Weights of a small GPT-style language model, trained from scratch on English Wikipedia.
Architecture: RMSNorm before each block, rotary positions, no biases in attention or MLP.
Each number is 128 + 24 x the weight over its row's rms, rounded and kept within 0 to 255. Layers, rows and columns count from 0. Numbers have three digits each. The size before them is the row's rms in percent of the matrix's.

# layer 2 MLP up, 384x96, rms 0.238, rows 50-98, columns 0-95
090:150115111136099156129127153102157121155148149118103145116190150148139098120112108101152042128111115109134151097100167123145128139149125141103100152146157114099125110110132138118140145171094150122159136152139138122129134130147093126119137133146163111151114086089097109123167110160136172083
096:096105129105093154139137111138141094137137139139099149121101152138101098104162105173171121105145097130101130133145129113149135141210092114171142147141127122132149112124124120160132178119058155105128114097153129130137114152114127129144099090148130099078096146138138125137124099092116108118
092:119166114165147125120132161100118112100109189091140127152125128163098081158105114149126163125130123100136141135130057123170103142108101104125164110147136120148154155152129133167124119140125120123140122145121108123141138103138140104105153170092140081154126124140132166107150162089145081120
110:141164149155127125116101130160091142099127116129133147139121142160128079084096140098108128118123138170141125142148113130134142102131161137141137131158178154124155182149140105160106161145086145126113093150082110146115107124100145127121138147091128077139097116154123133071162099107146118168
084:134122131099094092104126091134163129142157093142087125132153135111173145121110102089113148085064175142171118117095116073088152102157133149140127119094170106145129138142126108113108112095123151126151110154124151147121133117082107154140165106125165136142159135126104130117137138136152114128
112:126158194137102127127091144100106110154131128124108167145135143111156145128127164112102095142117112122166123141099115106135132166199126138185187134105132120123131126157140134128128147062118145114074133150151148143112164102105101155140126125128144131123118142124124127154117186124136106118
101:134120125116135099126151099116102141098144106137131122145117131133166141119093111136105133108129110148136114129148140144127164140106142089091153118118147150174098160159177117126120118101153103139122131147109158151173131121189108176170176130143077111107083119157144174127091125138121171139
112:093155117106183110124089101159111146134123154167137099138164133135091103081132117093121123122137156117148137138128159106116139099120141148134113149115125110100107155133121116115109167114103130156150131125089119148107133133098171070140123169187123166138173130176146115145135097159127117124
093:100143148153104142153126123099120158087117157133173118132138167158144149153146188067155123134080110137121113110135088144183154085139104143152109152151114114096136134130113154110127124116133126068127105120138109143149138152152105131189136129124105135100152105132143120129146148170133128125
084:084105114142122179107106163142147200118123160145160107176155141105128112159145061127112143148123144150098081095137108135131112134107104131121134142103134145136132128172144120082117101136125161116129112159138147106161155126130125119121119157122141129120093119129112105128132179152139116075
118:123107122173135079098169161092143115124111118186150167153152105104149122104110121124148124128115130157101078112146082120109150132155128138125136150152139153130152138131126149152113118106122128168116096141117134118133145110078123137103131183111167115119135177118136067126131139129107151080
088:157101129096121121137118145105139097167132130116144086131135128116100145151128150124127150119111149162138167127139120121130096103094136156116136123117137166120109147166152159130146113165145166153140102082141174150166082168088123106151129096151160145131175149112146134091135180134146091090
090:123128111106102151123130112168142154173153118092128109150151160144176143119148128130080121134139161147175144106155125123132150139158102117126155124153159125106191113098150119142116148133177103147174132118113158137105079144103113140114145115124088104172141107106150137129127119143159166089
075:119124143145118133148144133143126123167153143170132135099101135078106133130153168132081139073145113073138145166122094128126092114138145122129158150132141127163107130104147100154148126122129131144168123103155108087121122149073125139103130098154093122110133094140163079087093126163113152125
098:094147129131145121150132140127117110105189148148149120134158123130106127046123169099142139141103125085143104142140144148128137111159108158114107121142164110126119161137141149086110146162142162137112122138118184110103068160134133121090154129134112129128135112108084144130125119138145097186
094:080122148117147175110115108132153117140172142140131153146176129110160103108162090156096112169142143144159137143133152136076156117117122144144115138135077150101114115122174142131110097105136093171174142125132148140121126090113115152129136139124171141184134099150157129144145119159107128115
072:099136146138125164130109150123184089128173120077127107120141110126109171127134192159138111143139117145128109130059109147181125135158158113103098108119147093096128164106130165125122131105121147141131093112118113115146118091184110109138119087127167134114130135101123115129117100123129134137
113:148108126161144154144133124086112070134114138133115148132115096126126142105155148138161184155117107082111102139144107091147127162130127148124187129166106124151123098136103165137141171162106139094138133084129128120154133135118098153089144142165120172109108150089139124121155094127152125107
094:136121112155143130152121126171103074174112134118129145094124095112091153154154133160102149130133133102079122130128114132094117118081124125105096112130133116104116109099072112140075146128169113099132135156107139154090176112112134124145090151117120167162110122116155119129121146105103149173
115:082121144139144085119104099126110102127141131120103130120136130163083111175117135120171129167099153178121100123167115112131112156110129119146122118124095108138175114135121093118165142149102078136158083141135112137114106165146108099087143140074146140103152147125149118126117097121168102146
097:143098121128160125104101159130101091141123136133126110084117149106108173129125163134117166120146146149154165205155131118155071115095121113107144117123167157136112083126154117134139137127127108105167104159132154106137150113105152124162152115121067134110166135146117149132122123129139084124
112:068122133139134138113126118128081066104113142122139152147148108118155113114138185145127133131122181113145125136172125068139117107109129109137126137121137114103079125140139104132117123139127123120182102127142102110156167098136149118143131116129113129094174101103123124156172134069139088136
115:118120090109145128112088120077107100111168130134129106113169116107164145100140113164126145119149186126125148146064128142098113109123121124102131133130111110093146111123176113131122186153088129133137101142102136136155128144202126106140104136096164126117175103129131119125129120146107148120
100:131111187093119110128138166170113084123129149109120117106110111147131133155104131118150119136124122133131160101087151140131131121162172134149164109156129128086064124098115091098165132152137101176146090139122133102117126139119116111134122111142096134108165142054169106108128133114129138133
093:173141123122110137159081151121139132122104156151102105159118142148122102086168122113100181122088113118090116103152089105094143122125104137172147073141128172150133135149165125090135114129167147146128125070117133107168106154099141138134139128167122106136146155121116137154109155125125137110
112:128115133153137079156131150131134118154131117108157127142123117088122111128144120107094138093100139118098148107143168123161124138105111100127112128114114127117156122137137154095130089145150132147123130104127125159176120091144144119127091123117140063163122162125231157101100083121115129115
086:116139088085131110147135094120122144104132132134164087163146124126092118102112086168109128186167142142110135118146128110103124145084113128135138108115105123127087156191144079142106120128127154140124105162102109138167127172142150115130116116133177131111112104136106093112104114138131173159
097:133136144142131128128153152079151098100108095142128151149169154111110103143176119140117113145110091160114118103087145134193134155121143104128132104148114111111098114098111133119102145126124121096110114114130159105146155113146102068131111107046172116152123149132137125136159148118128091138
070:130174122138108165137149145129165116082107072133121140162121163155104162133097113179125099122134124160125139168136163137153137156120105127123195134120142125151122122138112128144148128122120163101111122123096144124101153112092175105119125116138130155095108123122113107104084101112194105130
100:094118083129151121094171141107120129098127165136103096118127183119110140106095116145114088150134158075130076146148138155151111134097096110114114121148088163108107119131153082116138121137128182118138173121097131114148123125168113125120099116155144155117107165135135146146117142152086127123
088:130114111164107104132114117117111083126114070086112145121111140161144101096122112157096123147118125136103143168138103053121145136131125103137159126089126129096103144110123098134120102073105142133100104090119113112155136157119118168099104139142164079140149131142158106117126160112155126098
099:133128133121100195124138143150148124136102074114115097106110137117108138176163143124159146120112113182161085177105122111111127085122124147141125187104125127125141149146114121167140102114100139147148122142100164126132146097117154140152155100172119139119122113140104166083134160109141109120
103:132092109122108104127119130138134143136118131075153165128168063132107143149098158122117085122122102129096181104106175105164153139100135172134126094106099102132121144146122127125103130116163127133160133157150135131112156127135129169118081113153081095146113180138133138169118121128113122139
089:174124119103121119121121147102139134123162184148137140147136108112112127149093125135145152176105109127124121105117093114114161130162099100149184100106153131104138215092150118147125127136109152152105116135173131122165140118082124108109142132131174128100147144132150127123113094136142103164
103:142089103164124152187153104148142079142119126140133140125129109176100123089106073126160057130134136169135099122148102119097150103137111128156135098162136108122153161107126115124127136168147126130167133144162126112102115121121105142156178145131099110137120137165099109148136141132111123102
098:116179115125146132085117133116115127083151144118083149141097120121173093120115125132150135062157189138134126161125177094134148111133104121112140115135130135121119104135129116085133159146112111156129087136147141147149169092119141116133138108142118099155096178104127126105111077104134149149
093:142105162152111166113144123133153145116136140151169115102101136142122127102158104093135104080132148100097112122121147140154153157136104138130103132116141117144129138159152140149162124167101132159153122090076131156073098110162085141135094095120082130137163114091115135118129097121105109076
096:153115096145099153086146069122151127117122118099161149087154090091123128193121150135122105147115081148120135149163102153136136124137126165102106144107131128138082106116094133131158157170176126142136159128106147103111123172106159111149132115173129122084132128134132114127117139148151133120
109:124147153177111152112126142136131177096173152096093122114043105116126175114110118149136129131142144108114150113100143106120152096156191144147132132106103118143110126123116139135097134085127137130094151139120105138128146121085141122131111084151145132147126145157117167121140085147164116153
107:145103144101104130122132125099139079134135142135096163130145107145137111168117150098126130142138150125115158141090139113133133099139132104152126147127113102192133144157101121170183106141123138091118121150104147142151148066114143146115159109130117097175098140097123178102121101138132124067
120:133131136115149147160142154145110132098131105142143142148145112128157109165102121124164127154113155091109120157111131121183147176130094131146104178203155128151114141136135105122112102154106138080132125118163154148124113150121098162130100112128144144122128172130152152087096145144119188130
100:115105101170124073121126136136134136123112143144150127081114059122164168176118099127083165120125099099161124111118135130135112151114151132124136090141094150112118120084158129103133118108100141122126087140093114170160129153129155150113119119113139159123168096149140153126165149132121166104
125:176131118119118156099111087130109149114085128096120146126153133113139168083138159159101134099183135123123156130139160083144123097165139144098121137106173112115127120144115128107131161166122134140141153168113110132100122117131097177097114130144110123158115174092117118074115107140157153118
116:171140118138094163154094080115133145104132135100097092124120082144118130120130110135139154116170104143143115119095124128094146113116144129128148104113154136095131122135085115122126110128134134130179160121141142162139107148144112123147112182166183113090110162095169181126139148118081139124
120:110130133170158104170103117126141128161175110167123090082147156113162069131088117129145081123166134111162147164124120116150087119123062114127136113120115117141114148114126138132141115097129142115150099124138133139105130133144129139108102129116107152116101119129158086150112168141099141072
120:136115093120151142187115131121118115133133127093096124180144126131105170120133086114131118143125133108092094083148066090117129138166148115151120129132127150106136149135116109152116157127119149147143131128121152099150179135075125139124143151173137138137106133110089152092181137174146134147
093:118115121135161176118181120157171145133129173117136152131133093143134126126142120142103139144122162121109127115063123113080136143121125097130145108152097123152139129167179167117118158135134143093142182092136170148099137113161145111143125103096106148144148151103128129158176127116112134158
083:116113154125116122091164121097144116118151118121141135153159142137150170087111118164148122082136135126107130114121185117074136147177123099170119121077093114132122149165136130100106142169125107144124142126087127140141120112106104174111129162128163152087138110112150114156121109133180138144
100:127143132123154141125155073149182162140124119099117125120134084106083117103166162135118104136132097124077109134102086136109129112133121093101090145150113131137114176118122129123112101150129136132172146137141100189116153158128134105140119073161118147133166122130134122131096115113084128096
# layer 2 MLP down (transposed), 384x96, rms 0.166, rows 50-97, columns 0-95
089:124106075140134153153138148125140128133131140139167149116135148151135125150103182088148113121111170110124118111088100113119127096131102148128120152089097127093065106144140102108101127110065159147170123135104105131121138129167161141120167116133122151153138123104134097115176115137163144161
095:124117160135151141116124142143100183104126137137134129169160130092176134151120168140106153113153151122119094084105104135124122153084096092098124111115088094120121149132118154139134125114118160159138115103155164102105148114168114141126114185132124126096110120155133092118145144086068134139
090:070125101142120124149098174095133134132130149122146124170097138143111084142107086144106156135148127137149140099136107073141124180115168141149126093079110166161191115150133131152150138151137105108134120171128138127165119120140133122118133126105130136139117159134123143118105083084119157116
104:114078097093109136109123119146142146121132123158119103133103156148106084112134138122167123152156129054134131084151160138125136125140119133125107096099138149092146146138148131110145122150076087144121157163118154131143122122100098104120137124128125140134177145080113184112128187154110125118
102:122143127079075174149135138109132122141118150123105142145119201141139124129168121142128194093110146129115123126091094127151125151082139095145115111147087119115145101116123124139166132142091116145112113130137121110163087123127156112113140110136159116156122157117156119112131109125065125175
119:152098138110095136139179157137135104123132164129154113099150129181109099166073095155120104095138119080150125118171155104152128130124136131105106145102109178141136114136119114126112110127149137151148152140121100115124137139051137109152119080153142129107142151118129140105107117132091157096
098:158123123122146153124121118155137104093121121152118124085124162161056174154145119139162149113120145120148116148133094118140138102146127134155095098082114155101114078135172156116139146122126112123112115108151147121170170118098124110106146135157145156113121168144140118174161171101144145106
100:161124167137129131107145131086139122154129088096111116115086133153122169167131119177132142119124115046119098163094089145121130111172125137113149153111119141161158171144097129128123097135096114112174119133136148108145155138106147140113139116139098102136085096147102134138133153098118106141
099:090129167092144175119124106155121120151124192124143158146176127185162095107138086113136141116124147119138118112170107131103100163130099176104134169173130136106159132106127147116112130127126147125139136126140071132118112149076147119149153107099125101142128105111128125126117113149124093112
082:135142132153106147112146088160117093113070152123118125122133107165152141116135142120152140067177087101124147153141147099111124136153151145123160159146091075122154132066135096148147141110170131106121107101121138132141146115144082165126143108154088139138125100124131141153144111116134108161
103:138184119106088112098118113145143148155123158100183107121181144164099119143130101157135125107131161120165119126146156145146136142109130077102085140143126165115123079128122118152147122170119150123125161116128157136153105144143156131127131064123164139146132110106140124143120121149164080121
095:189174151108082108078157108111098151126093075131122094107136118149097106147122146129102117116156138175118144119151108142129116147110113105091107124109114151131160144100119138117140100104163084147137132103131162114144103126143111142151111104139158083125085136137104104133128137127168154159
094:131126135096109118144117093106135137115147123115119163140115120144103133091099124114155157154095093131099162112175121145176132136123134132109116142085139160116135080147109133118111090137194139106121156150134121116124133100099133136168147128141081135145126173134144165137131074148101192146
085:134137125153144110144130121140132166150095139180133135102102132160143131179109152095138135128131118085097091156118108116074132096149113105123150121148135130178116134143129148127122137079182133145143092182139090123117145159107113102103135086144143157150105128170154125122108157123130166150
094:175127126143138153073157123121191141115111103132142118135122117122104148173160099145127135104126147189144151125116136153135103145135090085143146133075125086112127129099130102118126161106107114156073169134098114150117168120126112162155149099144173137110119126136149108129103115127140113114
095:121135141152157099137144144112132129119132101127108116145123109143132136174094124115118131126119102109103103122155153128164134077152146077114171109131136115168135180110115130124142177109093155161070108122140178085139123130118160132086151127177122129123155162109180155130115136129148119148
096:147091148118141114142143157151108121153113090151103104163170124083116116132107170159136115139128127111107103085143111093132157103120124133119159135116139153081130117139127133110112091096123138182130120128135123124158143125194146158105146198161148100144122150130131157131178145105149118121
108:133156152089121094059170163151157144121092123137161141121114176125124072155135157135117124113107157118136114147154151108140140100131168150132125118159125126131148149156105115140099092070136116124144118152138120099114092128124095113165127103120095104107089128171107138131124135171129135106
098:124099093120142163136116167139146149145137149122102128082078120166104156079102125096131161137151079113122143109148096136128134140119105109100097118128140160110118130151154180191118147147104122140157125117122128126136146121110153133086134097093149161120077171135107133106146131110154110107
113:090098118126168097093097125137112159120148122123124156126130116101147098161069103116132140135140172126123128127092101138130109162088100118106114167074105146128143150139102113137101138080131133103120119094142107124090122141146108133100150147101099136149168131166132092119078093119106164119
096:127144155155144131130087182128182100111127116123121117122114138141128125083099147113157123101114114118175101103117083131124134118131125115085115121200128127092132115165133139113092112150138142106100127134133144114127072126095113170168135100119122099134084162131145109163140162159141145133
098:164120137124116132132125134123097170142137115179138123119103164102130125159126161094104122094164126126089094088083118140128104136151164104113120162125099121117146105119121134129079143131141141106111124157099111120098150068101104116152160093072166123127099157148134170139119112150094138133
106:097129087127092105175136161113129128160144121093141142119155103141147143168160119088098159144151144145152117115106140117114147135097133117132112088136105123137074130112116122122108121087154117129133153139159147172151111165173111123164152129147098091153132170095164169149099148140108145146
116:123137165144143148111098124116112136112135128141188129134087127152135133100109093118146164119108152148109119139114202112120156135139108111097127159119174151125158105161142159119151126122157123140125088144113112193110099116102175112101125092094131117128115156145126128136164106108170163112
088:108128105147164095084164124130133151160161133136127146121122113135099145143138125109113091122134174168149091131103150127101127166111149168184129146128128134153122085077093130171101110141144132095148146125123077124137136171118128149114123109094112134114135161131099128120079093148108097106
103:175134096145117143149129122093192113134099130129132125144165108080148096097093150151117122147118094115101129135094123165141130169122099130116132167124139102117136095113115165128126115150137128154103125165122145111139154072078115164118111145156160124114156061125111131134144138151124101137
099:127126120137131137125077109111163142094111140120163118137111133131156131096147121124106136131146115148104133089184124071149082131090116094119118132122148129133084102104133114153127093166112141135132138108137120098092115118091157133128115065119135107138200147169127171105106110102124153126
097:120080158103118104115134099101143104148104112100117114182132106128106129156138134122139111098152157162179150149105151126141110143126125101113128113156136069083090141155137103107134133156162105149140155135155163120114092135130099066151121133108134131130106111097142118196124122123114101129
081:118138140127107182117124134117108167101139141143127111112123153141136146109142153110116093130141101103109130154116178156153115176105122105098106161114116090141179154083169136171133118139135085158139132178094134146111108124098131142117145156150157148151090148110153131152126135121067145135
101:146124127113113143163122083167109141153137159150178191131085119093148148125125156101136138164148138173089133080139139098138114149112108133145079123114156124137117120128144126153148130140099148159085122086136122088115147142126117106092158117125164147148129109115142108127109167130100091102
090:105130122114087149144112103128136166095154157164125138101133049103089150119160112159182126132158150095158142116113164164145165154142154124104118117137152113112131143119128149135110151183097109133154133125101125147155143113140094099105135148079119136143127134155141126124159082138129117122
100:123121124149119121085086117149137128123153143122149151129140130176136132151094099131121146090155070106140148140100128092101140133121114120134171092098171115131111135130116083180138164140132145118147114165173113128111150151113127142097147156160128118130098176143131089122131107153129184164
104:131135148128094100132122153107104155082089162158126082117112111114120117108137146157136083128129096148106088159121156137134106144159078100151099138101099146116098167111114160111125132124138119093100098146125119106126172132158150128116130122109147134147123097146111147061144118158166086143
094:147134183119097133136135123131156150136120114134135140122126060112117070129153165128088118106157149122153144129119107107109158091167174128134136124101084147129105116116132127155106119146103151118154132097118120095082159141113120112140155098131119117112071143098163143134103109155151076110
095:121129117148154126101129129142092136138187082119089104122157137169144132131115097156110149158131135146175171098105180118090113122154138109094128148116116107117147126116124171125160150155138078144150168112134120154137104139101118131109112163098114163086122128153115130090125091136093133139
095:117122146121134128127138118137153122174119085109088112087128133113110118085083137098117131088110164059141130135106106154122141159101121118139128141151156118163148118110156092104133140143112059108120125149118131129147157102126078136122081129126080103154140122135111133133155137116142153074
094:116135118082154134151151139146121136123065117120148109133142182097127101148119142147124099167123097162133123125109125096106116159117162190095157110116132094109136139144136196124141102150139143103097139118093137124143131151114133163090156140130130109102127119104102131124162102147116068140
098:156110102156127120125130103147129123096193118100117181155128143147110152192174129136157137133129116120107116167140116129128139128112127090135123149125161168127119153112130155130120139124139141140129130112097133140169155094127184144105120182158113126096203158145157129125118114140153136109
109:143162121121135126121113142112141149144127149123135176133145102142141163122137124141108148130128133140102133117183102131159143094099164138112148136121130126122112139170074121104131150156107113136143127121146117116141117158202097133152130120142176063161164103167139157144121100143090177166
098:123148190118132151091151156107124122126114088114148143114120089188144130127156102131125113158148123173136146101172094135116130135141129161127154134104116104073128132098119130105161137119110103164139124101157143108123146117120130118133106116112127133044097147123155106125144151161120095172
105:130139126107115124156125099124149159112122127116090115151142113122119101097082136107138140086147101158144096080147112122130092087138124103111159097106128168195161104110104143122147142111142123132127175186116104100150124125150129070151094128140130112126097126131112102133116135145088086144
100:088092126111084149130122159112123134100108125106172093158144137160131112120122133161136094151115178192109137156161157140134156147144120132099126176148135109078152104141106162159171126142154095137131104162138151118133165142107119107141133155152120146127107134119094117135130120086157100127
121:164178129183149130125082144163148161069122132116121126155178156129106125119149121151132149154157146118109126095151173095117068107121108143115123131134125121092119097139111132109131176110112121159141138138103082120158103113128128114108138106119131111124178110109125148128105076150142135115
106:126093132154148093138134136164093152144152121127090101153114135139134115079114123133166116086164152127101124105124099093126119136098139121127086110138112113152138144104165144103103117172138093134166143106093145171147167144095113125127108113166131171142093163097128138122166158100165137112
097:123195136096094166095130104129115141114088167126116095139110118103076177115117161132121166155108118143103115123151114158118167166134133152098076127133129170110123115124120159132128125133137130139125145154121109127132117126161123145198111127127123122146153138129112159128162094104118147181
097:097139142104106145081123147131122165130115144121146134092111128147105098146134143128146164123158142140143135150108174134123085128120125104100132116175153082139130096103118134099140087101188113120100152142170134165108087124155148119113118130092105127131177136164126103122107101094082133158
107:132142136109103129133181111110139085129153138136097147117108132148161170135142132141105145108086150116157147125103146104091119151142129130126105133129122125179140115129155171137150121168143122133145129141146127123096112136117162115132103063109089146162162175088132145175147081126069123126
082:149121140089097120096140098141160106134102145148125129078135178146130139128124132136146139163152128085156158144146179154203150156122097113143127137137158099108119106133105150114136156143106113177120139117145125136125140158132136120157145142138133105089146142142161125063096130168138115157
# layer 2 MLP gate, 384x96, rms 0.251, rows 51-98, columns 0-95
095:129134115153094169147133140124177092145120138132104105147131090149153117157159140146116100147104111181129155120155089146105123109166106147127174136165176150145135138147171094116108085166149118117122107128151131121092080125093127143165127085132133108118148117146103100133130136126133118085
087:141133132110187117140132117119092114128132142110133082157102132166149115124149120125105102109126147133105097132102139139150114089115104108149141058094123162144162128115097133164133106155089118120108164124144153162155108109190121079109122118122127130150133088147099157107150108096135113165
117:167130140141102081106085143123117125141165091155132144108145094162157156136116100120125138156114168143125097123097111152141150159110166131139088106182148145151153117138153142171153118133157123145137087154130118153076128139166147146119149119126149094154126112135112136111138080180121148131
089:124121114146124098109117110121143122136170101158101115139159163121167106113088064095126102117138175138176107167144146124069149107165117131125109135085184103123104125154126111134115127128132136161171113152117131157125127165123105158154141122123133138114161128087104123115147120125176126117
110:133126139176131111137094146116153138157073104107106107149107130111106132085176131108126093137068143139126083143075105135148137122206117109126147093130186137139135117140158169122127161121112099138103134098132178127131131123091116140114125128115118122149127135119099119139096132119121119117
102:167093066122119118126132105099123093112095112142149142144151131092099153125119139142143143132123126151159104127135097118117150087104125088143124141099125184162100110152115091105138154134119138170119162142156129111172151129108101130097114173160144147065153142153124114145139150112101134158
103:124166119129133091078130116085184136139124074156113127107123154156121123126158104089092130131115137113119112140078134145169112108158128127100120163154091141144107123117121144110136096107147141114178154154141166117121141095180144123112096106097139133132112083125130133121104127082129102099
095:117123127153079127131119143096106126098071118151137134122124137148115117175156144092115129128089131138137109141132090122138145102147127145166140114124119120090157127110101147105090100157087126086106126130170148123120118171125063129160164177131176140098162133128173128143147120138151143132
081:162113098154145145104153164143135140137132136091143151143122112123119142104094138036149167097102108148094092137117187128117151129159116156104122137127101130145114160126134103127125094148111113124103156132096136124127118130162135141113128127138140100177153152152126121083129170148093169139
107:067124149119082124113160156122139098143150103150089135127107123129158143090098146083140117154125150120117148127143093107158161113168107136124122126111123129126115141127111115145109157141144074134088094121154143147137161132131110137142164175107122115139056120140101092165161116112098153130
083:072112137180150127159108173121109110136129154121143153127119121135147146135139166113122094155110124119153076149097135172123115134174135128116161138135120087117156105093125132087132154120109152106082138164120137106088119109134123133110106119124083130091145151106125095144094085112087119098
093:152144073142113158077077138187122163129135107151118130118126125099168145139119202118131146131147143128149139105128102129125140147155124146133155117155139137157140137097144089125130166146134108123155106097108146117157082140114131111119146135103151136154136115137126126146203128155148150092
082:084122107121120134107131119114152136102122136094111113091144098150110112110151115100158113195147146132120110143087156091117135106154136160137096085067124127128110125156095085121148095118120124133109135142133145167116119130179162141113095165122161140130096161134107145145152138070140132125
097:176142118154145154091149112145099131153094125121144116146117096127089114124135091121134125102127100156119108100112117129148138099150153135110123073094136097130179116085128114118098122117117093081118139141124097181143132109128131114129099118097167097100123162140175147079134150103096099121
096:118156141143124087122123147120085123144095116112148125134074160145101134174099101068142132140078092123115142167142131124150093103158130080124145139129111148121091127174101107136194146135121140129111119157115125142159133119145123114131107135152101107082148147130137128114112133127177121169
092:173111100107128122107161139144095170160063112193127133153101118096136122131095104096158129119120136132142109116191131087079130117110105132143156145109111177120135124126114107166099109150131098131115159128140154147134133150084137128128141156118095081144110120152158132120148135126138127128
113:102094092130125129120129151147173111112099131140107166151100114147144164190121112124101153133123128121122110069130086115127161121111108156134167144123105143171097127126095138122119117149126110130141129138190115114139082165110089130083127179121108126128162163134154123157105119132137145157
098:139110132073167116125126121148088112116139099139195122126067102127145093132113135115150146110122136100113099177128133154055131130128133100154120101153139135125128115106119121107109112116167096075148122146121130122101124087139129115159091106142094162134135151153141141102093159132110132118
112:130102167137136134159151106136139146118104092156129148181129180147108099166139107128153143124124117121121125105144072164115123155051122167127113138101110140139134152157132083123125139069150109086148134114141118120098123115178114110124115139103120152142115122143126107179154128123132106157
100:110100121089118097139108151117127124120150111138108127128091124147137121174126146143119149133133164134121106122114088145089118100120100093111126115161104107123154100154153185091182130112166110148125126147165112181151076109160111152131128142143134144092106169162139142103116112144121169095
118:122112122117137100110097094155123139159150075110108142123124171100148159140132130132100149089157127152097133142141134143132122078105161168158116136146105138134174077108097106117131125094166164142163079130118124104089112107175105139108142113131096126137153152135130141110130080157124117153
112:108128137119085107148162104125110131137105126113121133138112133172141118143144133145116169142143115161101122108117133108130157131160089076192154114167102117155091091129108108090171060133133105119134151124119142137145108118088111165101111123130162132103112093087105145146128137149157144148
117:157120115135113114109103192141162125152076150121152142104110102109085134171127166118111117161156051106128121133112111130126132143145114148146141144092107145084065122111134136126115111173143113146113107115120144107130145167107119140126111127157124105123191131092126106121126152117117130141
086:135109156149122149090119120139089138136140128146157111155131165127079174112118118159118102134135122156154101098139127128097138147167135183129155097131105121107118148081118161115077087152096125092102153153125130147126166148144151116095078161094144106123119129110152111149139131105128097099
107:083111188153117129125142153096059157136150148112113158130083136157144144123127099143133141116144119126136128117160118077103145089097129132174114124114126125149158144125151104090120142076149166097159118111114101149083117139169126139137123133128139139138120152137138166124145134136089113081
085:126145097096126057169110121139134160139139104116129074139158130140127112087131134125140152152118063115113139100132127102084131144088110107127101106157137133122097148128171158158119103153126123131126078111155165116105116141141120146103126096136160100109160126178111118119100111156107151131
095:141143148140121150112144124165130132109145143159126129097129144114118148101110135152146109171137145114133079127135107108084084074124080140100162102134114171134118118122136121104116107091112148140093135177137147158090112132118140123134108129106162107174113099157106115079187143101167124128
072:157155091135117137148138148143143109120133079151134090160127129135078172147103119157142105128128114149118117170158169153151115115134105129113172145106119131168128150141122112157156112135143164121117094125111133147121140120085173067114133127113132136081127096116128118102120113106200097125
103:169098116143136141207138122133135142081125131132137132125163084149125117112092109156166131132165153151138160152121173070103141172131134119159121105143171099178125128097123096152087115121124097107131127127150145131123103123104120127126135152131103126154168106119132118160103118124130165144
091:117139132112106099122142144111153105129107120124111097131103146157144095108158124135144152114138153126137112113092137096161092151164140111090141116184123142139143156139111127112129119129086106141076111099140178197103116126099122140139081131110160112105093124120061122115112120126178127128
104:139135096122128123110122105131102115144175111142145126111126149135145102124084143145131119127162144098098141122106092123105141156135116139170117121139162146160091100144123062148178142088156151109144099132115099072092118089104113133141140129168119144098119178075129124151096147128144143141
108:160097115149108126124135145125164099155152131159103100114114122128106104142144110127112146165165117144144118190138105112118075103177112101131145128164128144092096120124119142106120129180098143126106117116089156085152109107117126091143132103105144120099120085102087114110134116088175126122
094:151127043161117119145128120108153160112166075136099108111107130121147099118092116130142126132134146132133141159130140129122124133127165118112091154185116168108148119180136126113161113118147108104110115100126142139143129168159133170141090112138130150136122126114145118097147102097169184141
089:116144130129131191139137135159128136106141083141066140140132176174127100101159096111099100091169157136149130093110137142096154129151083146137107121137150115119160123127087135127106117155179112138173125129132122149129130140156162159135140095115117143125123079090135142105149123133118154133
089:127127136147129113117101096152134153128079104131141140138166159115124143145187103134161174200123107097156112103098119162118152110113185136085130157129129087120152097114141143134097090103151123137101106122119147140100095154115139141130160146134144112136112126119107153116118106181139104135
085:136156117097187096126134126103116144087130111087079132109135105122153125120084174142141118143137132147175143111125151111116123095107132178132147099111157141107128140132118117087103152145119100135130111172180173120146157132096146113120126137130131092110112141155118118141153116148170141188
093:102158147147155141136114122145098114117105172140151100140140107162097147122119113142143122100116108113112083051091131132178103088100109144169134115137089134106101117097159106108149096121149115106079120127088144108135114143125171120114156149135154110157145125122092142138142155122104101138
102:113140110123143144151144138154107167129144121160131111138123121118097125101093149075117107117131077116130137134168179102130082102143088120106099113159134177164116135170154122125109113149144165156112115138129135136160126107137133108104118186064144153129128089123126155116121152119128088103
094:127126140115120085145159097114133078110162146141153072117142138148098098106091160135122173114151114117132153142101118140134143145137120168173130170130106125170104129177123142127141116121092107090118146132163133114140109137139163109128103119134115164164136162095133160121088113177149158146
110:160140150104110075085121131159082144127133117119077126123103128109184126136107152122138147159160150125114124121107154126155093153144148113129095115140143099105164129126141128124168108080120107075110136102121163182133102119131113134140160111131140133139145146098129108142081079148143099150
105:145091086133158096139189138122151097159135145158119142099121102123116144108127126112142131152144102120163151135137112131125145119107114107161136086122143134162148167084150140130089090079122132133109133106119118132120068103105127177105094151149127095105133109096142088152153169115149138149
113:135141133115096116150125138139108134121148151142141099147082129160090139148137151097132123095134101113153082104085117146152157131150096092127119078174148144122109135117133185146110119086145079125083123106161135130096094125115104148116112168087093119143135145168157127142144133120121102104
121:144141153072128096107146136132166109170121114108157151126140120129116137125121119135091160140100066114141148143130121153137108137117113149140144146126094115115123102109149086104160082079119119131082090151160125096102134102115119141120121140103076096181142134147130140128091106145169097140
096:138142137135120114125114126147111115150165157088129125108123153095143096126057146141142102102131114107102123137116092144127102143103101152110127106135115137132066179105129150113144105073147134090157101139116128114123168140091147082122079098141123146136088138120109109150084146150109129108
096:138122136076124134150161128173135133144103139118136138147136084117186135093143108125132166168152109089150118104117131092171135103124148118116148136156125162103119144107127105113089110110098119136144142138142117143133153116077095112125149206126127108153137132092155156116105107170099146111
087:102123101131210129135136121113137139125071133112154127152141080131122095153127123142078147161175116145123102130115124115069164130112097100131133084119089159123123133146116140100155139153134148130126144142173126146127120144146162137150091153106112126137174106130107104164132140131130100162
084:127137118173134164105144168151123111147120149124158121133103136121113156106161095146159112144108108128057124104132158108097134088131150087125135098147109196134129158132145112174088149117087112124108165108137133126143170106124120092134154153119140114134126107130109123079159124099101116125
114:139126116170123126119098124158083101091144156122166112138148135054151117135147143136118134128157148107122093084129149081125106099108182118127136122087177107068102116130152117130101146103158101105117113147121139120138106141118130118114085130089124115163097107118142103133103131149141110120